Weights of a small GPT-style language model, trained from scratch on English Wikipedia.
Size: 10 layers, width 576, MLP 896 SwiGLU, vocabulary 32768.
Each number is 128 + 24 x the weight over its row's rms, rounded and kept within 0 to 255. Layers, rows and columns count from 0. Numbers have three digits each. The size before them is the row's rms in percent of the matrix's.

# k: layer 2 attention key, 896x576, rms 0.0895, rows 557-575, columns 288-431
# q: layer 2 attention query, 896x576, rms 0.0862, rows 558-575, columns 288-431
# v: layer 2 attention value, 896x576, rms 0.0786, rows 512-540, columns 288-431
# o: layer 2 attention output (transposed), 896x576, rms 0.0738, rows 512-539, columns 288-431
k557 105:108139129129112119128128104126106105146108156118127140125127104128124110138134160108125099110153146128122171147154143166140098139153171157126157138122108150119114137109071122129134122101114150171142154183129156125120143119151149117089139130136148101147110102110167156129163112125147128157100147125121160148105099125104108148107146103127149105171171128143164107172121146146121083116142143134170127117151133100130124146123142119158132
q558 112:073131116151109193156118130108123096136100137104170034126176118173123107116105147097138164137130154144116095098135137124163067142094160119143116135162132098107125099078145122137074136144113082128119133122160107135146127115127124113102128131116143097119123124124109128113145106148129119135147129122143104135119068129110108117133139141114145128142098196161100103155159132129127130133110163108117106096174151158144132144188160099156133
k558 107:158138105101144126130138138152150159124067132129103158122123133064147126069133143160111118154125115097137173133125114178094121136149099140158090101096122173081186145126128120172139132138130140137121127120139124132106122163127135102179116111134095116138138113165117124115104157098139128091125129083139130108112146148190165132131120115120182149161129104127107133131135108120101112153166136152154097094124139102097170082135127133126119
q559 115:071102124106124152141162162112144139118136130149144147139141118157129111130116071133124116082146147146150163138153116118167119126075103151148124159134127157156091122120152129114149103141106100119142135089138132112137161130129113104083108131058154143118120084128119121097110115141125169152097116138135106146162176105141096152127095083107116103128089139147154148116114101136190139134068161126143104124119156055098198121162106146118136
k559 105:086140123147164159132129089101124137099133052153144125135093105112120181105166172114085140121092102115062124117121152139118139133100110105149140130139138126081137126129130143090139083117093184140139095155140138116112117106146131150167152117132158098128140144122140124121130141135131097102122147108119166150118084126130142119141143132164170140120131095097112122156118114104095126161109145118137061135116151147141093094150181105133107
q560 113:123119172125100154139132148105134094131145125170073155155120161103135168110120139103129162164122160121144117122161126154112139113124121102160098160181122179153084115088137079150122106105131126139097110149121114135136115131113131109119146108155137113145081109123127105150121112090120114100106122115136107119112133161141142142168134144090165118101144139120158156131109155147129110136154141159094152106110095147145143127119132111093097
k560 105:099145124145095159164120150114158148103147106102149087112111117133111146147137124148161094151131115126155154165132104104130140150142134106087142166127123095108133103106130155156159068142137086128133132118164155108116120102118146156141104157145120151138172142139126119137153142157145155134147121105090173119151152090126183153122146106103111167101088121120121110090112112166131169130091111142149105179154144111117136171109147146132124
q561 109:127130143081130108121129142116139098145096129124123128136115090135044186138141117175119126102090088149171147126126157136163161171126142134085124137144103142132168124134133114135151095137081126161097140130108122125184142124187136129129168105141176131108141122102172163110081162140116124134112081125149150117118148127116086142132141177125100136147146161119152149113113113140113121199143138125136123131137146142123124143146140106118142
k561 102:140162091137154147154126135125169130105128129186149119108139124126200081148109143080108127157119143094089116125161106114134147116158162151110102114128135146106120119093120136111108136095087149101113183144104103119111133136123113104132137087111114153154115123102139093180117096130136112116162167127130121112150114137125110101198119123115152082118111086080091092155114138133166100124137113127117112123125152083144139126115127174115134
q562 109:106182139120145103187125103166158105147143110139127141164109134082116126139135126120094113120192173136126122173134137135135159116093140129117133117145143140128095119091163121171108155142132096138143142095113096117128120145125114117117115109129098156136133126134162104174158101137140146130080107188127118095134144117144105118136097135164161114132156168123156129088096162131089101116125125114116138110119139109094120125145165128129085
k562 108:111145164126156122132137149144136170144128166179155107120130094111152148184127132118164129151098124103159130100106158142131071189125130122121137166131107132126130134109101093094101135135183113152125090164138134123129131130108149161130095119151115119124132112143093152103145068172112118138132114120130146090117086142155099124107116120165132151158113124118116105159097140139122151126146086130140088103098118153097153133125160110096138
q563 116:158124113132138107151167115103102124091132127145133143162097137121093107107122108107145126166068118120154145157181131164151125144100129145126127137156136132082124135169128076112111142142085119154125112125154135104166129123109148182140123129129096136151150147105087157147125108136156126112141109124131056112139125111162181114111138114173092120127184153124082117111100123132145150170124145144133119095188121129142110146129142124145130
k563 103:142153116145112146091130165141131121182125121108130093121111152096217167174125158164122132097127110110115142092109128108118124069105129148118101147141116135134124131131104133133148138122151123129146079162093095134140110119157057141108103144100083127154093146099146091120116114113056113131099125158140096133111141140142141086151147122162148141140091105121161166104144122140109147128116127116130082146085093153146128126150107109118112
q564 115:084134100099137136131138072084152138152111095179126060086112104111154118100153104104131134129097100116134134118112122098153135156104123131078132107132145120123140138145112120156136124167139140119165120154126129138175130128140093136151108082159129128115168124101133140169128081164147143150102082124104163132095140088108146128120162157118131098127129204138136131132152083131136129165081131106106097107131139138104132103114110118139108
k564 103:163150147178139128169096121116094171106175135126139173166148161111083186146104114131117172108124126113091125134143109162129128123141130186137121179112124181099119144120137131158119116096123164140099145145173078074092107137131139075137155196119143137112115136129160109093089168109145112141153138116128146108154137141119158123134139131126113131123134081106137130130140129128113060100158133157101158145101115181099153164112129127105128
q565 113:091128086154143113150149135125168121089148150125142130163093095160130139142117121127119114168162117134127136157173164101142150147115178168163116122127086132111119146107171129164106114171087154135122128105140103121129126178113110148160142112141150144144145131112154114129137123111139115148174154181150125133100140113119129079141135124145132102121147134132115122124113164120105145151118113117128120109079089131096146102138121129161144
k565 105:168137134086115132103139120115099138158121121090130116108156154125111144133156111122155131117131137111087115120099162138134131119146119099120119098149148123150147148131119100068105122115161113136162118127124154076147070111091097074119138176161142091140129117117106161145137119146173111100111105118141138155118141125141148137160111146096117143171128123156106170150171132161119155108141164098151100173181169149115138110104153145090153
q566 110:143138203104117116110140151143146131111124173143130121115102119128137115106134148123123094143130111104142137108123110112110115138124115095109170175154097074152090124151115119115113130125102150144097114167104143172128126120143110132143100131150088154151143135104155145088082137129123142114142123086108148145125110117143105124123121112122178129141083152114139158126129152147147125154103121145154125148092125119101108112145153161098097
k566 104:111122104104132147125116144140116117113148106101135115129166143089110135137141117142126128095116136136136135129141134125125104129150111140168121151116116125061138136160137123117157146155129138127154144151123116118125074114140122122113142123136131140141087161141164113135167114132106117138068151137134096155115107070095117138111124144135114084125143145156138137122133111080121117138151136142168166127177112113200114112107092103130118
q567 112:146142135184114094124127138119114129105132103122129076094113119108108156113137151093130147153111149159131110146122145106136124139115167083127098143098151110141109117145103078112123134137137175157112123126124147136149120129107122071111140118141157147115152114061105126114136116129102103193146155145134129093128126116154126144196154141143115119094131116090076140172112112087125097145111119130122112115151149143125118138137126162122180
k567 102:104188138101160119131149090102115109137135110165160136099138156139131113093136092107115128124115119095153137128132127132133098121130170133119112119122129129103137141087099132056144169073145129135129139107144190114136122105158119122126113152130120183153102130166138105064142172138156092154115105136169150139142132165081114139149138139146137136170100118119156076064137124129115167128125160128102112117116090112135155130162099116116111
q568 113:104121125170093107098166154138114145154128127141112124130132131093160156128102151169129116152135125132159132128136116138121133133159163112129122109145137171130176116110142138082104149178122141156115092138113119109149162117148110144136131109155156120139102156148089115121124156159112146158131148106109088102135109134120131184159145122075168144155139121129103142175151131177162118164148151160150128143124152138128146143168128109142152
k568 105:121138101122092118119133158124124108092154147139128138119076148154118109133144101089139112121088125138102134112122150132105140125171116160093109127113096089100100135125146099131144124113115108086124152105136096133097112116110061110142098132114133106154116104075136131137093133116179139136119150104140118140124151134100103070143132145122147131094099129125074156139114122121156139152130141128074130132131129145092107093084138117090151
q569 113:123120152147105129107092128110115122156145140116135094096112161126122075118109123173096125091115085103118115124160108085100135133120087153115111115127153116172105120102129104131119134119152176124140133121115170142100127121087126122144137120102152127094107142149128130110109127125087156126113084145157117139086166098135115089127108130123157063116115099120137126126130133097159061156116129193148168149144118114173104113124133126131142
k569 105:108161143118129161149138119135124101129148153142122136128173129139080115104174141151148134117119151102118145117152113128126151149092096153116133141125123144125153130163137109114128148136120115107122151131100110097134148097130125124119120171128145129103131125110081163131130095104121121108125126109107162108131065067164158155155108139151141149118183211126119128114121179142109105169118104097086105147136140127097160127127138137143158
q570 108:109161119112153135136112159106087097131145102120095121113159157124133142133175108149144108112122114132141152109114124146133145128160149152133155105131106118095161168153136118133111143144121111093109108142155204113144131143139133086139113166094131124137140139149134151119149157162148120130148105156132134126131091125112139131153166223112143120159108119139127169142111123142140139124158144128148136154110131147144128145141041127104105
k570 101:140118117146127108112156184139115148112129104133149141175113105092129126161106116099123128142140140156078131141162149096134134154082105144136146127122096156124135172104137144090113130122167138141092154148073114130103119114125111174134112147157189141137133111081089118164136144131120107123099160136104146130128159164078126131114110136162117112109122101108102110114109146148094126096118115144141090135136081162115078137121176119106165
q571 116:101090102137112070125152121113096120158148141140140085165121124093127107146159156134108162120169143121153087131143116114157102114120130149157127130106113143095152113150103106128156155130172126099080143126091157103072175104134145148137136137138107131098132125136122164115122107185146133149171112105126153168158122130153136121110133107143163126171143153143107127175061124130217067161113145160115127107125128109148120144124080082155130
k571 107:141156110152127090120148129129140164126119123127152117138166163121128117150148107104135105153144130131166156100107103140134088110110122117145145129114096136096117121083104142115139126134081122134176146113146123145099058161136114140108123153111151143135148135143108150160165136133152133123122109163108106109104131099105122158147123146146143127119129132040122161161179157088113133162083142126135102121146136151102173096118112085120094
q572 111:143134148117155149122151159107087151137073101119113149131141153112111103120139130113141159131118119119111119124149153137161124145188129128127150118134143132128113106139123133136192082149129129135107070116148113110127180138106137154152137127183133129110142163140136159088150116131111163132126103131131160136136082115164126126095163168126150145112129135158116141134111182149115164116173102117162122133141127146153104132143135116150113
k572 102:154111113101121132121135101106131162136126162156092109099137130130103130135165110097107122133140102135133093090145129097135096111138146160113118132158157132067107136131080104134084145073119153122117130123128118127116107104116137115141140086107135111125143095146120116129131116121143096107112152169075109086178109137138129103155106113144120081124120137135174117120113114123127092108143101110143132182134114105128114118102065116104111
q573 119:125116089105117094138140117123105108112095136119121137129098154111114148128108157106080109099082100120116153132174107105113129132093115118114118160121175147102141119120144180097172130072122133113128152166096124136103132173148175125119108158143161120139105125097119139140112137133139133131128121104143130154106135142134135138100106173135150101102140075182168125181134113127143165165095127129119104132138145121131136124140111096158090
k573 107:092133148090110110113098163097096120122139138113081144144103132148126132110178078125116172135157136152113100146082122157125122132131120119171114139097118121104140174141126114090150138091129121148142178118121114125126129093111109135073139140094120139154114093124117160118119106128150136163160114134128129158141128115073132119132162112122112101145127152108125117117132134098106150159126105119143102140112140141150125101129139130120131
q574 116:178102165122135137081148126185176136107123109131089160173101141156126061108124115138126076179142148100125153117101112110079088137148156135086139107158156127119120131155065150162121142145139102122165183128089151156121106126108112087116136111128148118140115160074161131131141153116139090134103150130127142106145119093127183129130109145125137141139144153131108099131148106142111067120150125136138103144123147132118166121152138120144122
k574 102:118140105169106157126115122086103082157125129150111111143121092115145179093152124093170133116159117128159088138169113135167140106122115130163105100136120140105151109127162127107099136145108157116127127121115145141117130152175151163155152143117152161133136139157150117125118102131135136147118138132136114169110170135094080121119117114136116109098155122146142140130176182166138152152098114116145142140090113054103124157136117099121124
q575 114:126092146138098163145126136153161100160185121132127102108179096140092112128138141112139156114130117141113064144154139125109143113145141123130089113161169130130119192100121107142098120151165090130133122143112146113128112105112131111100138107144155103137166110122112102120134142106097145119100144159131152115138148109126069161122107088109141148116157091141120159130104133167112092131108073134117160116105083097129114135143147178112117
k575 103:112137088098140124079115151150167126143141099138101089127079137163101133119109088132157120146177149137127162124108125142164117101120110125157171147143120141156078104147110124149153115130082138139148108158119088167133119136083131151166163119123073115148108128149124147100127118131184093127165116123093122131144122097138160178130152168108126156081135078108162137107091137169090161117145146129125155139139103128123146136091088084162117
v512 109:115130123160135147121091153105126128142120104190131143149143137148132140119132149128124153157155133132166155134159169127140151096135160095122131091122104081103133140153089150160098143144109096146095164128140111181135068129074153107107130117113101150147135127131140127144122128103142100132108150196134113143116078124127147109105119155141150091105136116124149119109166055159125156148146126126159134079137143162149128115126110123096153
o512 112:150113138099104116150125108138130126129128134136150104089137126104150097140136135081129096120070106140119117116121126138129121113125131177168155146191102177105149148131179139111135122115162101151164110119137145132134149133158107175133122103127121123121146113152099131101093139126141174177110116151173103147089142159146107095162116131125129097128156132146132105157122136152129078117144124115086134117135108103129119102087165130135101
v513 108:106105166148135115118149074110129114104121137112143062151127103151117180178110110152119134104085098109168105123115114170097124141139102144124138091142107130132138101128170148123119121086112145125119167137164113116147145139132110156124107110119105113144120068106130113108170144135075141133105164102131121158105103099150063112141116086140145132094117167150140117094115156171169152123117125141101125116101126093134102144134152131156145
o513 107:145132112136117181142130120112136175131091130142134124113137130162127147118175119138176135127104183127138157082143171146109114135132121112102104142124145130178130124152135136149154152138108113131118106105136113100151134111172194113122135167134160129114111143088104159167138111120139114130148130109138112130116126163098102140139086149156105096108120104126133163142139117094120189090137167130136075186101109115142095102145131127182101
v514 108:147107119139121163155130144144113124152069124083104136147133136124132110122130103128132123100083089148166129123118125110082180145123133107182105169121136100146157208133148121121128108135086114138103141143130127126167092144132089103104114144142146078120147090124129112143164153151140140150106128135134158103122130138143101107118082151156111125121076121121139145117067098168128148137167146153142135174153125097135134153126156127103160
o514 111:099110124143116153166136115169103127136148106135126173177121164125133103124136154105164126138140094129141149105102119162099169105148119134106174106137147148151125117116127118117144131120149155111147093115128149093150138135148101128130132175125113131156151130111134116123124103128154163148140159164149113125146090143096139118141149147128125149156118118115131124112098168133093088130122110121135107107134153118153140105152122165124109
v515 111:150121156134115130128132101117145142152104115113117153125123116120101145121155166113156144109126106153166166153136127128119114096061121158097113168161079096098183116111125123113149128098135104083146177093164176132152117131108114133125159138123153114120142075099128143144106114120153128106147088099163115104141112144126128161177104121120129094154129096149097111174122101120128166115165139123112185132145145137142096110149147136121133
o515 112:125148113106137089117147125163137138128154106092120099153105113127122111125117091058148112149130114148113144106119088125137132112138110140154105149140135142122102098098137125161146133170111125148124117133121125110169149142174132136109155098145092145118153120163116174143142145130077133136119173125110071111157148143108084129157145138125135165132089147116135108122169111100113144096121092096175103143125073124139159135115132178124115
v516 106:154089153172140105129154170142152132162114130137133095157166131130134081182126111112113180151073127096160168139145148121143113147105130124097068139093130103119137099119144145184084147114157114103133118114125137173132131145121130083073107123140128155117149129169123106141157120168119143097137107082107115095129133155114147140132072099125116141135126126093134126125120104151097133129097120138138081138115116105107186142140144120129147
o516 109:111109116139127136141169169087081156094126103128144141058103142140087132140086115093136101149123147168101180165117111157126157125123153096109109116175145114123149121122072095123105166105122131134149112140141152098152148133132150176149101145134093129117139143131135123151135143160140125110103123168136096113139149102122145092178100116077124116107100105133137159137136128133120130133132144109099219108125106126131103119113144146143097
v517 110:130161089106108131121139164106155114091151156123100138151113101115116128131099170117127166198147118130104118134135172142156173097100118145086119077157173127148127146146142125095124120139060087130121142156134097121126120123128104145126107138108139154098115107128079147144139160127096169100138116135123133133172147142150130125102125151156135171119072150179118140124154075060099119083108130093153141123175133128191149127194111111131149
o517 111:114122132112145113171159114114131145119118152140185130125144148102112133178132120127108176139098078148132185104107082122151129158161092144116113138129090117097150127115088149148105133162141155119140133118144100119113138106110118099082110123134101106127127112152137144116180081131132132149100144134127094147110099157111116120095155125133143140120125140117110165146085135152155122144167112097157126168141108185070108144065133116103104
v518 107:164175138189161168185114137126127115113098164126094104131100137100136163129116187145120120156135143117101074173127133086148168097136124132084137104151192153094109101100112113139123095127139147136099141104102118116098137102079099126142113195168180129128130148097167135103099165152144170093140141144097107118150150083142178115118129106153145196135118173150158141111150131129148134133149131131099080125126132126120122116144133164160173
o518 109:102103120111143125094129115096178139137154128124124133124123121121129139128119112115079133081152144113166162127168113143147113122097123097158110140084126113134115101133126158124117173100127129086113095156108145133128156127158145117100087099178113159156120127144158097146063142130127130133129101106121157126130125160122101107137098121106147096144130106082115115106136119116173141160141118132138149112074129121161087136134141121154178
v519 104:107150104095158126158096102124150180134111100138113130140134126121130138120137086153146102144171121162140141081138130132104117119159073123103130157090139092072106155152132120138147154090123144085136125159122135166139129150164102132108119090148112150147135163155135128137161139163117143125106141122088124092082159124134078137112117111121105124116126151149137139111098151137154090127151159118088151125147146131093148118106156124173097
o519 109:147111109179133119077126126163140099118152133120078151122066146115140099116120130178151187121098089135111129131152178130144082165129149156169103070113150138130156121098119175114153129166128146126157099139120143130124081133156129117123111113138119127128134110145096167136112129106178137121160114128104174171170101162132129150091136139170147130138113113146115130142146111149111173099154115155137111113130098149146115146150122124173141
v520 109:130126068125127149162126162167139109141104176171138110130101117151129114110116126138163146112133132150153101121135192157172127151149109116176137130080134116158093121135128154117143084166134155130113144077136133146179124131128138141118096132160157116105102143085164128087130115155132106086100137109116136123137135139132154128131126093132120135137149119125125128119161138126128169112101122130116097085152128139114103155105168146137143
o520 112:113162174108131171143111124105137120137135134124154124134122133117135149106116097116120111130131139117136125150106153129138135095067130119150137093176112159145168055121090150189153093124126113162112159158125153152119158147120158123132139145136158115114200117170085101146104085118121134088119115135139151139148116096119092150143123107135152160148104132118138110133133109124102086156194154104099149142160128097136121115176121119120146
v521 112:096158150119155129135117111109108104130084166160134126119131141117102160092115130167151148127142120102115185112134140125088127154103154120144161109084146136140132103117107106100134106108161110120148171099141117102134128155161110168122118094146125126117166125118091103108135114129158120112114119163120111110131137142157118135195141145130128122114114162115141168117134120117132111198107122142104140099099158119094112132107150120155125
o521 116:142166118127164111112112099100139125103164151136110145148094119162112140144137143137125083127168139110160144135162155115144127152133151132138141110135157144154137137146129130142117092109089102111117128196151157101144115108108161083154132146164108114121138116124149104112146148116100143135156133086143133139094104113105110113114152156165090087137127164128113099149122158142111144114129117145139108165152118130083111183148122128145092
v522 107:126132167138144106155163110142128144172092123148116047144152180113118153154105091096123163123128156141142133087089137118120127102130135107124146137197153132171101086144130131087109167097145123126107129152113145100145112102111105131138154153129127126087138109142133116117134165138167158109109133132146127148138132133127097139124155098107151129152139100143152112167106146123144105151144128154143133071115120093108132111131114136140188
o522 109:108125113147127167142076088144079142092099159178113148137166115150165114123140186174140159136131177157173090133106132180100120134131124145163121108100130147167130158153119135098156078117122118114150130140155124123122124135160137119116088141132134166103125072147133135143117111095161124120107129155157141111115137106138111153129130144143067161156123098120130108116155155060112102119093155124098102165116128155095129134115127115087127
v523 105:089090141123103130103114135138119120103150134088112174132126155132105130132113140140114114103144137128056115134078115120135173136182167118163092114156128098116114131137097094094105164127140163138135124117149171152149102175119125108172162131118170119135150139145125151149141122131176163162165131156159097158160137096110143174111159159118141155094123165155145123140111113126126119150130089115127102157129136125089121140138142115170153
o523 107:159100132154103105124098121100123131127142102107092146147108123126126125119149159078103138145103156090156124154145133081116146112163103162107144125110126144083130153115090154176115120102091130173122130147116119153106123094099122122143133128107140107150120118139163105096110117128123127134128148101101152183106152164139140112105133083147112129107140149124174122085173163110191134125127109143126112107148117122109133177132143115097173
v524 102:128110158112117172118144118114125125171137157132151167117154150122149137118152126134144138127108127132120151150116101132093154104111097147088140121147165130082180122144136158142077168124145145124167116122134129116155148154136197160154113090129111126162149096091161147143131151135138111127111119074196152111079127112127113157141105169102138137059156144146171154117101081155154133090147154093141139135135134117163105165151091131161116
o524 107:113139140107090062133151132112091151092139104092170150129110090111119156118117094135123093119163130149097109161109132072136082162149119117113124130148080095130185138111115139084134086149111167121083080119093159096163133135142103146124152145123108089147117119136132067162115133132109114119142124127106161146151143110122129166133119105133124100157139123132132141125116154084134152077125110148125141094120103126135101100086141133175117
v525 104:115149172118147129114148095158139126117136150098153148119112056159123121098138109143111170128156151145106112158085115149116120112114176092090115121107153073150103165140116120108131136124119110121088149126131093112123115153136134137113140156122151109122114156079115138087152117096097133131121172140194125162107143153174161131138121128137118104160136151122112142101128115119083104092131168074150140136075107107163160154164126121091130
o525 109:140146103080152151145138159057161138121139155123089170137146105115142110107130103160126119113135108108130144151121128114107141122152128139151117157140175126087144118111148141126096107099121200126122125164153126117130123151126153128150157100181114100149100123166108158121127122174172111105077133109121102103111098111106161100107145135108145097128109132136103085127138134111113102117089084119138110116150171134148133131092114144150131
v526 113:195111104149130122160084157106101139121147124110174153118134103128162132142124132135137131154150147158141115133170145156145123098179157174080142114143113102122118138154149122130118106132111135143105113115123114113149140163133168162136102139096118137117116165101121156152129109133101123136101089168125111169136121100073148122086151099161129159099138141123120123099071122109167088125144130136106103118151164155150151129103148130129148
o526 111:147117124150102111113131112104113131093131151132111109127145136148115123121093117106163129126144121105099090123069128074112107137125086117137128120092140129152147113107103180136110131152155108155142117147146140134128118144157143103112114136097155151164146086121095135174139115092134091108128116127121183109087152127139140124120084099121164104115134119114133149181144122129117107112126132133131116101134134097107063123122102133092094
v527 107:137108143133120170123167131126142125120110105153111073156115140037101160116127147100147146080122102171126118129136143146172136126137106150144076110162128118138147132144187088092169132131104134120134107136189123175136102095149116128131152101145162116156142110106154142144120131130161130120127153155179100139076168104120127145126079160107146140075150113124121151141118108121129186166133174128105105166185109109129125104147142156077147
o527 109:111156155136093136117138137182117127115077148127129147125087122098122101128125137113100111140074132147121120099130124102123090182125075115124139130127074107121110137158177175121122109143154128147120158117105124102113129114134175130137123160130143163119114132148126096115129128133108172135120116165136112142180093102099108114110108132093102107108123177091133155095121130105173139109072123127136101121104164092117134168162110101165128
v528 109:119181135141110174106086107122137134120130124136107128095132068140152153140112142116102128132088127127184106117105119116139106136142183136129135083174098099151136149160111160114113137145131115141126117078108074103128119113127151107127097100158098124126097157101141114096134136137111162121157112139171092116129091132113108151161116101103133148093122108117161141132116158128114105118148158111123143111133119115103117165111127140138091
o528 111:098096076114134102165115119100142105142130141131126113134116132125131159127190082133116162150104116150107155096110123175132095155110085118095103123063165146118134131148157140139093143145156161101120132118154101146158149127155137150114129119112110099175148140152117099122144109131105104123130115123094148111145094109155145121098134111150160122114113143113127147181098105124156139111089113141129068106092108112095111135108134102153082
v529 115:116187097169102159169107144115131132138088113157139121128113136086105122108121171142162165135140088131147099104130138095163138147131136077077124103086138160144110166122082099116114104104150133181110085166121125124145145098102123169125086123108099138132133098142122093142121103082159122109137142140115131116129171124115129108104132134131107111100088127127130110130128127145108134142117143157135135131143111148110136138169096121128135
o529 115:161126131114112109138111123162131086123140124107113113087125141113094136199132114106145160137126161118162133156104146103110132151136128123142153146157131159092116121132115132119135144135156114086161126135121216100144155124119168147135197131120093126104113118145118143103139089131091129150102133157118120156128143155145151133119144099131165139165134125095177146157115159119116121152120125166145139148177150138116113085083094127124156
v530 112:128136125119127106096174131116129120126099099136128116155139128128170102155124103122106181166181099123139108149112088091133119083162156139107112102117159153127131127118130130098132104142167121123144117100127159141136161168161122114109156121106100155159121131155136119128112097108140122161132179105141119117128128161147143130115137124156106144111167142106132128129141098107151127141111101162127166121144111119129100077134144103203131
o530 113:130135136120163097121111132095104087095160130108129138119131120124148154114114138135126120089154124129134149132115134145141073129114126127127088152097124111135149099134115097110095155122081143110114106151099120179123120121135175176122116150060154133077155130087114122087121137172124129061130121114150133118104150103102142144139154099127100136131135107156091147137137103130105184119135164124116100120136150127088119162081117139112143
v531 116:106144114151070166095149181128152147123142114152142122154134106137143133158133152143142096135101122127109119138151143118096127124116118180136147152135118122142161146129144110171115095094131155128120148116121081104132158120151113108137090189137164125129118151127125159130140122151143101165129155142152143182109166100128113123106095141123121174124116111157114148146070104109171152103121162138105139128121137118098107144159129107190169
o531 111:154108140144140164099142113094117086156157117130132161127153150162164143096155121125113170100123124113126137119129115106159132115140097135151123090149142100105135104135110151111148127157132112129091106157126129092152129138152127141086136112101134128102127112132119093127123139119081088128120128129124110112138110118109121153142133071120094078100142133122133088135128079120096125151124102140165139132136094153140114136124132153100157
v532 106:101128134120158118173126087135106119103110116162127104081118142140115090161122088132130101102144109073138103127104139103169082154114150127149121133120129175121134122137092104132163117132125105124164140116147154121128139142143104143131116125129160154081100115160119111144162103109133098111142120163074161119118095124149098126112107183117117173130132159107152120131107166132110086150161126127100078159121149121129119135113149120141096
o532 110:126128149121120111059149132097116146134158104113122134133117119141194151134122121100136113145117131146125117098096085127136142148108162093136099097100106126121156051119186129114100101124124091133156131140121095122134142137115182127166132148137150105119172135112158094118160115137090138162151103107177141101175123109143105116105082138128148072125108119105077093105138137163135108098135147121109108122156147169119123146135132098143120
v533 110:156140089121183112150140141089136151155140108128079137148115093151160151053110136143101172118128129095196116159140116115109160124119109114129134146128097129106118096128110133108116102148105162147123108123124093142100156125116152120086112136162138140095139188134151153126098119143128133132127137121094146139146140151141204163115184107135089131142156145111122102134127139117131156146137138097152145109140121098140108139118102139125137
o533 108:119161129100106124136076116153129105088114170117094080151133138088112146139125101189180164126105090121160144119119106141114098142103113149085096138143124124120104137132104133129099121133142178133139114132133119073136139150117141128140155118137108135147133127123135141143099135160134090136117092139116093154079121110126100095165107146089164108147144113163133170112169158131132111159099130119070106135137125142119176143123119133132127
v534 112:125093130145145111163106138155095107109136165160170165147131149129143103156088150129097147144128141120149140108165127073120086102119131118121158130161134097101129127183141143136158126059106118150129136125136087136122119127112136116155126129104146152111152177151129126113104127091132073111121104103105147163098112110136115155098071098133132144137089143114120168179112161150055125164114113103101092126122119076153152117179130107139128
o534 111:147136135154133118089133115112128144124131164090139143112117143140124129130120092112089126127151110136114155134088134164134091138109145145101052138090138121170128167095116102124139140150152144111123142143167132126121122115155147100126089143129133144156147109141098140098139118139156146133106092141135116119106142173135111099141110149137152170149108121113142129151130123132172096119136086107090158118148133118144120156094118107135111
v535 111:126109106129117102146148151151098128121124131149097116142080085132140131146134094165109108078118119117124164224139111129107115127142098111080130129145104085109085118115114130101150124117127113162126170146136125134135132123139147131140120142080122147144116128117145154132117162121118132150156145110094094155123117158123131144128114111139080141179151135140103133130123138119145133129128113176143147134105105136097133137118110133143146
o535 109:127124149133095116118094160093173105101084109119098081135083149121093114128135123135154138128118132127153104109153154127147124106142104154153124148132135143115113096143105102140132133095161122093178117088124111160102118130124130131124174133130189107093105127121134131111108138157152128121115136161146095127136149083151151150104156139153146095138126144122169145147123124126107149150125140132132130184142086138111148129117143149113125
v536 111:163134092159097138140111116113114172176087102096155109113166108110104161172165128132176153133126103149179126130136156118081104110108140103159111118106159105129157133150102142118138144129142142087184104095109123099124149111133159125145157119090123145167112133135089139151124188115128132134134127171149122114142090150143078122126101169086139078120164125131167115150125117116103113150108107144137088138176130102122122117062141125130134
o536 110:096136132098123058135143123154140136159151131123117160151117123121143093146091141141097095122141134079107173133132169124140131111113167140133141125161121129157153101136149152122104129122142138142095109167126150122158134155111103113142146116125097165106098158137122130126119135105121131085140137124146132132136126133132110142097178161100088153131130117112113114117138138130134174123163122108124123147125132099111130146171129100110125
v537 111:137131092123148124081140113125159083130106131105135174110118128103163124137136151098139129141165130154172162151148129122111118126129108156128138109159115124091120122121136133125112134091110171181147114163056139129129123109134151106111109110111133149118155157158125149180140129084101120156143103105100153128113121155124136127081121145130099105094125134103071147079107078121129088151119155114113118126086130118093171129134112158125125
o537 114:148118122177110151159120134117145132096103105088110153119121114069081109119144099137177134116113104117139127151175147117140127132121125116093142113113134129083129117119114143128135129093141109139126162121151122155172082134126113159145178160102152085134123124143100102065142151126134132135158137127153166129115131134157138132158084117107154166163132153172154164125103130149118168107122127106130171103148102130109118117145131116104077
v538 107:138122109134116163183120142106142101099122117129120119130196144134136133129139117113159113142117151141117139126062166118193177139107143109146144137121120111149109117149127167098117102084091078145103147117130129129128137113155148092114134160119172144150108083104124194111056081142131117129130105171149088127133157145106122138114100148161107135122096132105135134098119067159103130100080137115130118138135137154118147111153124110110156
o538 109:075174118132147119141114104134122142108141104080116127124119102095124138148106106090066137120139074120126115100146129101112117145168065120163138124150116131123138149111073118145138156108129101122141099117081117120122101158111133117088158157161131131132153164151118147136156145101111158156114146143129118106146128142129132122124139112137148146124117122121103078134084105115157051171136153124130141112127079165152121156139110152142111
v539 107:111102099128115123084137110139118088107130135149169108149132110138127147140115151125148127162128152119072133131151132129144123075137098183143151137138081147111132127142133113128105160096099148129140129128114114151088118095113135095116161104165140122131147124126103153121093115131119121145124175117107176124128111150106128131145092125107127155104077142120149145109125143124105143139123119109091090129102114104148122158118165138111193
o539 112:131135111122167157139140191118102148132086088136085140130139141144106187079132103140094092090104177160134163094147126107129125128112138147127088089139132150153109134146114116158123106108140102124130112160161113136138130123142127093115123087129096110163123166147097106121117135134144136147117138134104116149146170131126138101144116126146126113106156127153127127117115144125150102116134061140128146143146111114124121125128098082104123
v540 109:127089170139160108102112141091155168084130112140131120066110146136155101167110131148090129142047121126130156091123126137136129101160107119112141122157083131134127117095121170142152104124145125101118142142150161167122165142150092138106122142102140106128160099130133163123141117138129166118159133126083123131169112107131110102153123148089157087146098131156139101125115105143149116149079134099119132118116079166124158130154148111094151